Each number is 500 + 25 x the weight over its row's rms, rounded and kept within 0 to 999. Layers, rows and columns count from 0. Numbers have three digits each. The size before them is the row's rms in percent of the matrix's.

# layer 2 MLP down, 384x1344, rms 0.0191, rows 244-383, columns 1288-1343
103:495497498499495500499503500519464555511487504497494546497486508498423504493509498501506518500507498501507504506509496494504498477502513540431488496554510497502505507498
090:471501503500497499506513516505520516516485502516495459505490497513451496465509507504500549496498501504461500497521480503505513524495495466550494512439496504496494476503
107:578502501497499502507491495496563499509500510489504548512512502488539502471495496501491482508499502495534499489479519504501463517500494492487505501534497500492505487502
076:540491500511499488507489490492507474495504532486500524498500500494496494472492506494491436508488494494487500482495486489492401507505483581520496506517494509490496492494
103:481494502494503503506494497499459572502502487490501478496511499502562506524493497492492608497499499493489494485513496513494537483487503382506506509452509495495462509493
102:510497498503498501507499501495513513489508468507506476502515498494434501514500482488489539484508496500499495483496527494488495556509501502490493494509502497502557525497
106:499490496502489493504493508502451501503503461495511464510490499506430503529490511492499537488505496502476488498517497516501471522500495519502503500490500489501540512473
111:387501506499507504498505521498475491491505524493505456501498495483500502479508507492500565494494502493492478496497489497510493525502493567484505493437510498490621502495
102:538494494506502505487494499498548395508495456504497532490496501487446506487497495490500510492494502500486506491509518491497501466492505451507492496486500494504491504511
103:529495502491504512503483503515466441497486537501499514505507505506439497506497507505515546498504495499489503524497501498508527423507509442483498496494492507499481498495
109:497503503492502491501500505504513432500501527494486492507515493500469492517500492509499518497499496495520502506502498499499478527502505540541502501536490508490502488516
113:522499499512495495501507507505418597500500502508498552496505495510497501557495507501491549497508500496511498500506489506493506464493503449469499501508504503501528494506
107:499504501496499502499504503500516470503492482502494449506500499504468491478497503499512502494497506505483492495506514509494503476514499458543502495487503506508567493506
109:538502496503494492499500496504413462510493543492505555502500502507428501564502499506501464498514500507477502499500509504506471421509501494461508506454503500500514499514
116:447497502499502492506498511491514471505500463495509494497504499488468506453500498512502484495497504501476509506514504497499565556499496451533500498464505507497592506494
115:563501505497505499501507484496538479484504456497493505496493495502525502448495505496497410487506496499515512507486487508493521531508499512516499492553497499504507505494
114:471506503499499490504511506506540500495509588497510397495499501495580506437495496514495445504501505503485494497518480501501446489504507486494496502501503501497528497500
097:530501499500490495501500514491440534509478506496492513500503501486537490473501497498510501501496507504485507487518509499488503568502499530466488501515500493492496499496
107:484501502501500513516506502488453521502495521493496463500505497490470496501506505502496588499508500494482503494513497507499552467500497602487495512469504497495537491511
105:541507500507504501509511511497528431514492502504504537506494500499528490509502506505481525500506501498493503503512497518499474553499501554504501502468497499500461486509
082:457498499495502508498508500501425493513498539506506466497495508491504510464503493500505530504505497499510497487510500501519484452490497447580501504445504490506553514490
090:509500492498512512514490491507525519492507577495505473511514504481474509541509494481518471492499491503493503486483514498503480522511505414622502515490502496497528500503
105:484502503502502505505507492500505488499499530486509574496502497512507497525491510505473452506494505500535508501499483498507528465499497459535495496552508496511542530493
058:551501490486504499489496499494522499475507496500493494504488497482451498468488506506507489490506513490515508489495513491494474539500499435524498497509500507496493496509
110:532503503489497507496489493497473497504502470491494506497501494518512494554490495485497487501503495495462485503505513503494479508498493495463499505489505498499386498481
082:573506498499488502497493512506495468499509482493505552500494499495520499509512502498502507506519506498487496485496509511500533424501503496490508505436499495505564488488
106:560490494500499504488487494501557581504488441512492545508498498495531503506493499508511459504495505508516500499507498507497417494509509446543498505525498514500474489497
068:688506503501492494520494509503523488515497517494491469506499497519541494580512493515491521491484507489499482493488506510496521511482500483552482488513502497502536492502
100:466497504492501510496505488502509459488498570492503445491494503495469500533499503495515471515506499496486507500500503494505495496501504562426493492541499496507527520502
094:497498504502506509496513500484443550510513457495496478498499499512445509524496491486497508504491493494485493492498502496515566427498501458526507500449497499500454502486
103:474498499497488513507504511493497521492515439507493469510499501500487502556511494491500464510515503506499509511524510492499474543509489505560507494513495503504471486504
081:540497503509496483492513512481549509484488465498500509493511496500559494555490512514507502504499501494471498525501483502499546463504490490384504503474502502506525495495
108:543493499492501499499498504499572455505492526495501526497511502504466500530497504497488490497498492495516491497480513486502478515492500535520510491549496500509485479519
048:463503514504510500496487507491529551541492477527495520496494503491480511525500490486514530475476491507521523529502502490503532457477505504507492495476515484496495498513
093:504503495500494486505496494508497483507503437495506568503495498510521490497502495493509415501510497499479496488500509508492485505498497473527498493522497514498526502507
072:495499495514509496504511489495438529505486462486515530504498499496547516487507478502509543493501487503492494517486502505513506500485490466531512509500506499502607511513
117:536498496497497499496506513492507478500508407499493565499498503509486501573513500489506485498508496494485505524506489501497475512510498450465495500561499490502473493498
059:463500496492503512501505507491452545516503523509505535485487506502430496401511503503505517472490507496489503502520517505508406465507497545531511498525509490504473512502
103:472496497497501491494493496501402526481509476489498478502506499513504492468493510500493531482506498500508490491492482505492445483510500448511498497544500495494497476501
100:548501498488499499493504512495508451487496479515513551504490495515529498462504497496499426495491509507519492501509494495498465516505496453423491494524495510496407501504
098:497500500497497507502494495505562515508501467504503493503508503486422510490487500507503581510506493497525502510490506500491426513484491483472511507467501496506561514501
105:469497497505502493516507488489484496502487493504493492502497499494457499538502487502503555503503497499498499504511491503501522496511499435543496507520503492503471486507
098:472499495493499501505499491499492503502499504504496523496493501490509502459499508519484541505500502502501517503493473508499501584503494522490506506515496504500447520504
113:496505503501495506489513488503457576498501539497497531500483498506514497485494495501496436506503495499514509509487506505496462540512501551546504490549501502499562495490
096:526491502508499508487496485500480498502498489507490553502501501493524507563497498511511388500507499506509499480488504501506489553489503509513504506514501508500459504507
107:562506496493502495485499498511473551499506433493502454503501503515457498528502515493488564505493505501479503491480494497508571464499502464559504494513502504497499487500
105:444495503496507498510500508495429490503495534484496490497502497505500501511494499497497564512482493501513492511491493481502530498504495489369494498464497504492544499502
119:419499496507501503490514497494483545506505507495502502493509499506538505535496491504508564499496502500479494513492510502503508517492497547548502503479499487496447501494
110:544501497494502505493504499495569376509502551504496508487494492496473506453512501515516435502495496506521515506513502501500585509486504490565503500409504499490521497501
112:513493499500498499497500504502532470498501525487496551503496497520420505541490501489499490503497498496466504515491500499508452492490504430479502504569502491502421494463
105:437499496488500498499494492492499473492512511514498489503499499490482507549511485510493537516500495504502503496484499492499549445496504428533500506585500502498595515488
115:500506499509495499515495503491610443491499433494498514504504504499434495522505493502500556500507504495502501498501492498503479496502498487483489497368497499495492498496
078:531501496497498503507497503505571449496497500499496558501511509516486494506497505495515536500494490493494507490511527496505509557511501485488490504539508504491527497503
110:494499508500504497494494508503518553509501537496501484504494500495560494517510501496499558505501500501464496524495492495493531576500498496500503498535505510501529496494
105:518493503493499510496494502497511448497503522504504492505497496516583495566499490511486479494493506505508485501514475504501525492514503579384501498495502502502452498509
111:521497500496505497496497497502449476495498509501503488500495502519455495505492501494508456500501495503468493520503498500505563460491490496513497497445502504507487494488
116:511493496495497494506497500506517501507502467497491497512490498500584498500503493494494481500498497498517503496513482498498565460499501479460489493539499499502510490505
115:445498495493490493500506502493476486510502499503501587504495501503538496503504506495498435493504496499479494511498519493500475531497504518580497491490494499500491513498
112:513506497506500495494506498501366583509505439509505483503512501506495500478497490494509502502499499497489503495500491501497537449499501458494507505505505508490588494491
105:470495506493507508495506492496572596497499581499497515509490493494526505453501501500496428509497504504505497503496496496498458581507503467546505508453495489500521506505
111:466504498501493505526501497504440486506498456506506538497513507498532493509494498500510489503504498498500495493485496500500494500494504402464502495448500501491491512488
097:509504496511501504508493491507495458496504499493501493504514500502470494493493495495489501495505494505518497486479490491496460438496498559507501501503512501503511498486
101:502491503492498502500495493499480484501494445486490465502506500507476495509502493488517537507493496494501493511494515501498496473501510459430503491630504486504464518484
112:552500499500501509481505491507514455488504524496498558494499497498489502457505499499507553493486502500499497501511486493506467435489497451468499511505508493503427510496
108:442502504503502498502510504495546458501497443489515482496504504512579503519512501518519498499500496497519495526513484509512485524492503459505511503509500500502519499482
106:531499498489498503497496491504517559504503553522493488509508495506450500465506508505496547496502494505500504496481492497507503479516511526493499491485501504497607501495
088:506499501498498486502503503509466527491522477492496476490486488494501492521498488502500505500485498498527511480505504504495449551514493531455496488532498492496528491493
109:476509499509507491504512497496564497512500509498506489497488500500485502451503491496508617504494508502518505498518526497502528556501494484524505506457496501509525490509
111:526497500512509495494498505500530547504503509489512499501493501496546501496495487500500507510504495502489497512502483502504472523494503577423496497545501500509473524497
113:462499500485501493507496497493463441496510499492501477511512499507465498490497494488501579490502501499493505505509532505501435457491490408535497502528503492492474500498
103:471500504491503502503500499496508501512495473506489489510509497508481501496510508496521434498510496508517516508511521510504479535511500447520488493546495496508461500509
096:598501502498506491510508507497441432506493473496489515505501493510423493498502498511507455517502503497503510511500511511500469448506497503557496499546498496492464509500
114:528493499482504493501497505500445449502505456500503557503503493512532500473497502488504503489504500495501503490516490494501442458498495512525493502573504493501525497505
116:424500495494501499511498499497546515488503456502506421490503502506552503514488491506502507495503506501476501518490492506511508474499498502495503502526502502493501507498
109:486503496502499497499517504495437507489506559496508507510502501497512500486506505491491438499499492495496500496509536504503428552505497565480502510489502500500534499496
104:399495496503504508501504507505464473513499499498503515496493502495512506462501495503503460492494500499473501508493505491510539436494502511547502506481496504506482481509
091:640504494491501508511502506504550486494501493504496487507498498500530491533515498493506518491493493509536491498518510510495509483490506502548508494550504495505524510500
109:439497501503504508496508498510513539504494534492498554502506500498559504521498505503504457506494494496515505505497510494512454458504501512495498510614503504507555510517
105:483499505500499502506512494507541490500500460487496498502508491508440492426506504511495478488492502497502494494498521501493461523490508494537491504440496507491546496499
101:531504500505488507497514490506459484500509569491492473491501494511514500510504503503508441504493493505494511518501482515506461487486497550457500508467499500501484505486
110:533496508500498491499507496502490511485501536510497491501497498507526500474506492505493465491500493502494507499509507486494477561508506542421493496565494495490460503492
113:535509496507501506498503492498490414506502483494493514496508503516466500480503508507495478497497503504489495502502496498491600524513508551480509492548499506497492504492
099:461499496496507497506498506497558456501483513506499508499514497507499500495512490508489493506501505495491502509493503498497515503487498514442497505502499503502476500475
099:616496503502503495495506511490577547489494565486499514503487497502414500453498500488496494498493497502490500502503485507515473470509492442493497496534503487502440524509
062:427508504497497495513499498500428526486504476500502461507509507509541496497494511503493494479516505494485497492496520505505538493520510485454505506525497494488538495490
098:580502504499508500497488503494506507502492528497503557506517508499603497482505491496511464509506500505503497507504503492489457581514504446505504502569505506495448499503
104:452505497498504494497507511494494513509492498504503463503506500494482499497514507497503483476502498502468489501482491502505519469509498482460503504458496493505491498498
117:455499496492499502502495503495467460499497533502495541504503501506479498458504510497481516505495502497507508512494485494502519536498499498683508496472503492505536490518
111:568490498507506502497485504501354384505504503509491516488492497482537500504504508503502560498508500494528503497506508501503524565491491570521501504453494507498498502511
082:512500504498508495506504488506458431498499499505513491488507504495523498472494498503490531498510501505490490511497503498503462471503492516561503513474498496492502519497
105:445501496497491508508482500491463477486500436504500544496490505506474501516491500514497558505498505498475488505512523502497591533504494454470508498523493505496614501509
057:453501505508504494474518488501582523521487525527506527503483512494456512499495492488500583512487497504479510503500514492509507534486494508567503490552509487497478506525
108:561498507505499511494502496501522513506498469507503524503494499500490507511503503499502460505502492503488500495493495500501483595508492483537491511613494504496463499507
105:436497495491489489496504502505558460491494626506499479499491499511557504426495496500506518494505506503525505508485492491497522478506501528521503504432492496495502495504
072:491506501496504495495482490510510482496506502500491566503511499522494496516491520488479510502513495490529506499498514497502558562497501522585497490504501497497466501496
104:511495502503491505495496495481509451490506491500485535502496502518474493458497509501501474487501493498523506532511497499503542474497498490450494492471505505497453495512
111:546499505504507502499496500497519419502499517506491500496500506508468504448498502513501499498501499498497513520512508488493486560504508587542500502449499506500432514503
107:501501503497505504503500505494515428497490547503502556503491501496564506505503503497492436511494495503469492510503501509499540577498498520609497502643501496496541519494
066:407501506501510501500505467500569495510512509500497553503498515499525500503478509495497497502507510499497516482486477499502550533491512537482493503419505495488506510498
051:552501490489500491494504490508528494479499437505499539509502495525424494501482514510502463508493495495509491473492505497504521537520501501408486502506494525502478482506
088:488501501491507486494489496500500484506490500513503565504500506485505498499505507480497510505510503499486505489512509496508556483508500401526500509502491497493582491505
094:515501504514498494501505491509587527512512467503502432491487502508569495520514509492499463486500505501497500533487505511500455423496509493453501511545498498508552510481
107:434502496497492505506497507485511460511492465497501473503497508503521498520497510496489574488496499495520482480495505494492456510493494415501499494472499505502486489494
117:541501501496501493505495499501485515506506559492494514504498499501563493527492507501506464488501496504488493497504480503505487509511497477556498506546498501492581501510
112:533501502501499496501515496498536451493504380501501509496509501497483495506493502508490504506487493497499506482494480498495423434514500408571498501471501507503504503493
047:502503500500494489525491480510531447506525467474492422482516489510482475530496497507483544511509497511492486496493497509472517451521516480461487472482496491491526482505
101:486492496508501509509500503496465425504486584499494462495516496494542503506496498498495482510497495494504484490503481494506456463510497423493489506593497491500598490513
101:480491498509502515506497503504507551505485535502489490504495500493455498508492507500493481498491501504495489493474484504489508450492500406467506501441500502501584518492
113:452498505502501500498499506487371558497487435488497477491483502489485500469503499500497499500509504501488492508505510495498532514498492480406500499522498495502497490511
100:429507495491497507505509510492488537513510519503494498493496505490461501602499489514504435502502493506512495500494489508502511547502495576500500495527494503517555519504
113:496509496505498502506502496501531438502501493487501525498507498502468495494498505501500492509503499500521496496510542504500520527514496540502496504477495496500457500506
093:474498495491499504501496489500545481494500550504495408489480491494511501446493499515497519495507491494511498489493474495491498521500497567441488505497499508493473494511
089:477500501505501492507486497507474464490496457493493569496511495511520496515512492517502428496506495504543510492487494499507463472502497543464499503530497484488556487509
106:498496496496504498496493494498486459498512478486496471501507504501519493376507509514503535493497496499516492512492484505489515506511498467501509498495499507501457504508
108:501492500505503494508508507503381584507504634515495558503504501492462504468509513511495482503503504498504509509506490499504504466501502467552493492508494500484394493513
111:438502500495504498502512477502428496519495496492500458500486496512492495431503500507493528492503497495482489524506499497500550512504506541418509513393495506502501502489
107:494497502509504495498499508495645559496502499503509530497492496491488503480488506506508505504496497499512509516501525504499485551495510519501500502496500491500505497513
119:437494506504497498497494503496625526501509493497499515496498498488478508478501495503503495500499500497487510484503489492491530523501493509426490509529502497498526495519
109:537500496504495494498496495495535571485503461505492511497500493514454494495494509505492498510498499505506493489495531495489500518499500450625497496456499489502469489513
106:496502504504502505507503496504538524498502440510502477501493500501498497527480493491493500508494496497477508484502508506498496510508495471508494498405496501502471507497
110:496492504505501499484495502503505459498493435501489499507498495502490501500494497491483524505499498496496505500493508507507520482496503570572501513477501500494469494501
107:473501500510504511495506501500433507513501535487507512507502490495524494484504498492510528495502505496500509496505494490503460426512494454599496513488503502492532491508
103:496497501501501497498491499501458502481507475508505534508498508495459506513500510512508426493497490495499505483520482506514510491499504454545496502566499497506529510490
090:533497505513485499495483518496540584524505515485504490512496499493520493505510500493490521501488504496491505500504519499506523436485500513489499502447502510496507499515
095:526499493498495490508508509519510465483506416495494488496513500497478491501510498494502496496493500498507499503517494508511585468514504526440510494464505499496613478501
105:545499502495496499498491489509468473492505488501494555498496491486476493455496485495489481495509507504482527491496508492487482442504505494481504500473503500498536506495
107:569508501506506489498508496501469497489491537504509459490493503493476500469502497495490511499504499507509502489496490483515512479503508546509494508491497512502564530499
111:524501498491503507492499489506470431493498513498511516496495495511570493505488506507481455502492493508502493490492481505488509543498504549528499496488504504501521505501
108:545492500491506498499500498495553426503497519506497534497485507496471505481503491498492495489497494500494505499491486498495503459494492349509498494386506503513454498506
107:458504495500505488506505499506476418492499512498503500500507500505453502541503499506492496495505497495522492491495491499502523525493498607515507496530493500497449498502
097:466503494505499510508485493505447492495501556501496424491511502507589498499495494505496561506508502496505498503485490499495454478488503438415498491463491505495487510499
102:475500503514506507500507517497534595504512561516493475500505500511475498484495500497523530504489498506495503499503499494507448522494501567508495515630504497506473494515
115:543495502491497503501490492500494518499499379505494536501496505498408501513499502507499501503499504500507506495491504505499515516503502496596502508484501500499546512508
100:536500499507495503505488514498513479493495549505485486509497504493490502471499506497488491498505502491485505511516491490510450428501499561480501501453490505500491504530
102:433504497508502498499493505499529481508502592507501420505501495497478507553509499491495510512503508494505490506494513502499557436505504519483498497497496505497510492507
108:485498492487506494502493503501471500493498490496486505509503495498523495525507512510512512495493507505510497511525485498498516458492501492617499493518506504496459515496
099:568504496513505505495491500508544544485505451509506484489490506496461502552506493501494516495492497495477496519493505502501468495483501538510501490502494499500476511486
071:490505501499494495513501511495491435515491497521500515488493499507486499488516502528506496506489488508483514515473490498504541527493499520494511495519499486509501474491
110:548508497507503490492496493504563531500509557504500470490504501500623499467502497507510482508498506496519506493513484493493507476498500547442502496422501494499604502480
060:554490500505500503508507513498402512495509499486502448516486491503584495533484491515499542516515509496507521477487518490490475597503497537515505514523494504485436479512